{"head_dim": 32, "intermediate_size": 768, "qk_norm": true, "attn_scale": 0.331, "tie_word_embeddings": false, "extras": ["local attention windows", "gated attention", "capped logits"], "init": "trunc", "init_std_o": 0.0321, "init_std_up": 0.0393, "optimizer": "adam_variant", "learning_rate": 0.00222, "beta2": 0.99, "schedule": "wsd", "batch_tokens": 65536, "max_steps": 4632}
Each number is 50 + 10 x the weight over the matrix's rms, rounded and kept within 0 to 99. Layers, rows and columns count from 0.

# layer 3 MLP down (transposed), 768x192, rms 0.0718, rows 94-101, columns 0-95
66 43 50 60 58 45 40 56 46 34 48 34 37 54 59 67 45 36 40 59 62 35 63 50 47 55 49 39 53 59 44 56 46 52 48 41 57 54 33 38 61 48 25 50 49 68 43 54 35 62 71 33 25 69 34 45 41 56 47 44 64 53 54 53 75 70 37 47 58 51 65 58 56 75 29 61 44 42 56 26 37 50 43 46 52 55 57 43 45 48 40 41 76 77 54 73
54 56 49 40 58 54 40 65 40 58 60 56 55 59 41 41 42 51 47 47 31 48 41 37 37 69 51 58 54 64 42 53 63 59 54 55 52 48 38 65 65 47 73 52 33 68 49 55 54 60 51 59 51 58 45 60 47 42 67 42 45 45 53 79 43 31 32 65 63 56 46 62 61 48 36 58 53 50 47 46 53 47 57 45 42 42 63 43 54 49 66 41 61 55 61 53
41 45 43 54 60 40 50 44 58 56 52 45 46 69 71 36 55 63 43 61 55 38 49 49 57 38 54 66 46 51 41 40 41 33 53 49 39 38 58 52 51 39 49 43 47 52 56 55 51 53 52 53 33 58 48 48 56 35 47 44 72 50 46 61 68 47 38 64 46 42 59 60 42 52 50 49 60 36 48 54 37 50 51 52 45 25 48 68 48 64 48 37 39 63 47 70
48 68 45 44 34 63 36 54 63 50 44 58 43 59 48 47 43 39 50 42 60 47 48 48 56 46 41 38 59 62 45 48 63 53 40 66 47 33 51 49 62 53 62 56 43 40 50 53 60 59 37 54 50 58 40 44 39 46 45 31 57 46 43 44 44 35 40 43 53 52 60 61 34 48 40 58 53 39 56 47 57 63 47 48 53 27 46 45 53 38 47 43 63 44 48 49
64 40 53 52 64 60 67 71 60 54 52 42 44 59 49 65 48 44 34 39 46 38 49 34 45 47 45 39 45 50 57 48 40 50 70 50 65 48 56 49 41 53 44 64 35 64 45 75 74 60 47 53 64 51 59 39 52 60 07 64 37 47 41 41 52 51 62 34 44 73 54 44 47 46 38 56 53 43 50 36 50 50 35 47 68 65 58 64 46 43 36 41 53 49 37 47
65 43 46 55 47 52 59 31 58 55 46 62 57 59 53 42 63 57 61 72 69 48 44 43 53 56 76 60 41 60 56 56 52 58 40 72 70 40 53 58 60 70 75 43 43 54 38 51 45 39 33 60 62 67 48 40 47 47 63 58 65 38 25 37 45 50 55 52 70 67 29 35 36 50 50 67 39 35 70 55 44 43 33 41 26 41 41 24 46 57 46 62 41 52 37 47
73 51 56 46 63 45 42 57 35 49 53 56 51 32 42 54 44 48 51 61 50 56 52 47 38 58 43 43 41 56 46 38 36 33 48 58 69 42 65 56 52 58 64 52 68 51 46 52 40 43 46 52 58 53 37 50 59 48 53 51 55 51 58 42 48 41 47 69 36 62 64 69 54 51 51 47 30 36 41 53 33 34 49 58 53 61 58 58 46 50 53 55 46 51 38 31
59 43 40 38 51 50 53 45 46 52 66 38 54 46 47 44 73 50 66 50 53 61 38 54 53 47 44 73 38 38 24 67 53 55 63 59 51 58 56 27 24 45 47 44 62 48 37 55 64 32 43 56 56 52 56 39 61 44 60 36 48 39 41 52 46 58 58 55 27 44 47 36 42 43 62 48 68 57 52 57 41 50 34 37 35 49 41 49 47 58 47 41 51 52 44 51
# layer 3 MLP up, 768x192, rms 0.0799, rows 95-101, columns 0-95
26 41 32 56 63 57 52 57 58 44 71 45 57 57 35 48 56 54 48 43 62 60 58 44 45 51 60 59 41 55 52 52 47 36 56 55 67 56 32 48 42 66 55 26 55 53 60 49 54 65 61 55 59 52 47 38 75 57 47 52 28 62 47 40 45 57 75 42 48 42 27 54 55 56 58 47 60 51 41 40 37 60 65 57 42 59 61 54 52 46 54 47 42 51 50 53
48 37 35 53 40 40 59 52 48 29 30 60 38 57 52 47 61 57 52 54 69 61 50 41 44 49 29 49 48 56 46 72 56 46 63 57 51 36 55 57 64 67 55 36 42 37 55 38 37 35 63 61 49 58 47 60 44 76 69 47 35 36 29 51 47 42 64 58 49 44 56 51 62 48 42 57 43 49 51 40 59 40 40 62 38 54 44 49 64 52 38 51 52 39 62 38
34 47 58 57 69 44 46 50 49 60 57 39 51 43 44 51 45 62 37 52 31 46 52 56 43 51 55 62 53 26 44 56 49 64 60 42 58 62 31 38 50 48 54 44 56 46 38 33 50 54 59 57 42 57 39 45 61 51 41 49 54 62 53 50 58 54 50 55 44 52 33 61 54 59 63 44 57 57 45 40 51 58 59 58 50 47 52 45 47 54 58 56 63 57 45 59
41 33 45 53 44 38 47 67 43 33 44 58 61 50 48 46 40 58 53 66 35 43 41 58 54 56 27 64 63 34 40 24 61 65 41 46 53 51 55 44 50 34 66 57 73 52 45 52 62 56 39 64 25 62 56 51 45 39 60 33 48 55 56 61 39 49 44 47 75 42 55 46 63 47 57 56 58 38 44 56 53 37 65 43 40 46 36 63 57 48 56 31 50 46 63 52
54 44 60 56 49 47 49 40 48 43 29 51 58 62 49 38 58 34 57 66 48 56 36 35 46 40 66 74 69 63 53 50 54 53 45 34 63 45 40 42 52 54 39 39 29 57 42 53 42 49 52 46 34 39 50 58 52 51 50 50 33 41 43 74 52 63 50 43 36 54 35 45 47 54 64 64 51 57 46 56 38 40 46 74 41 52 40 54 46 67 61 41 41 47 73 40
41 27 48 37 50 54 56 43 57 53 46 70 41 68 48 40 65 51 40 53 53 41 47 39 39 38 76 72 57 38 61 45 69 56 49 47 69 65 36 53 32 46 66 45 47 54 62 51 44 71 57 44 38 40 56 54 53 46 43 44 34 50 50 47 48 49 54 57 47 66 35 40 50 54 52 47 65 39 51 54 64 41 54 50 49 65 58 52 40 55 46 40 55 48 74 50
55 43 57 70 58 34 57 46 42 55 49 51 40 51 51 45 57 59 54 43 54 40 67 53 47 48 61 49 37 52 43 51 51 54 44 47 45 59 47 47 39 29 52 72 52 57 35 61 37 60 61 54 53 35 77 47 68 36 55 71 43 41 47 67 36 67 45 53 55 65 47 48 44 57 50 58 69 61 39 59 39 39 51 67 49 57 63 60 42 53 53 58 40 55 43 45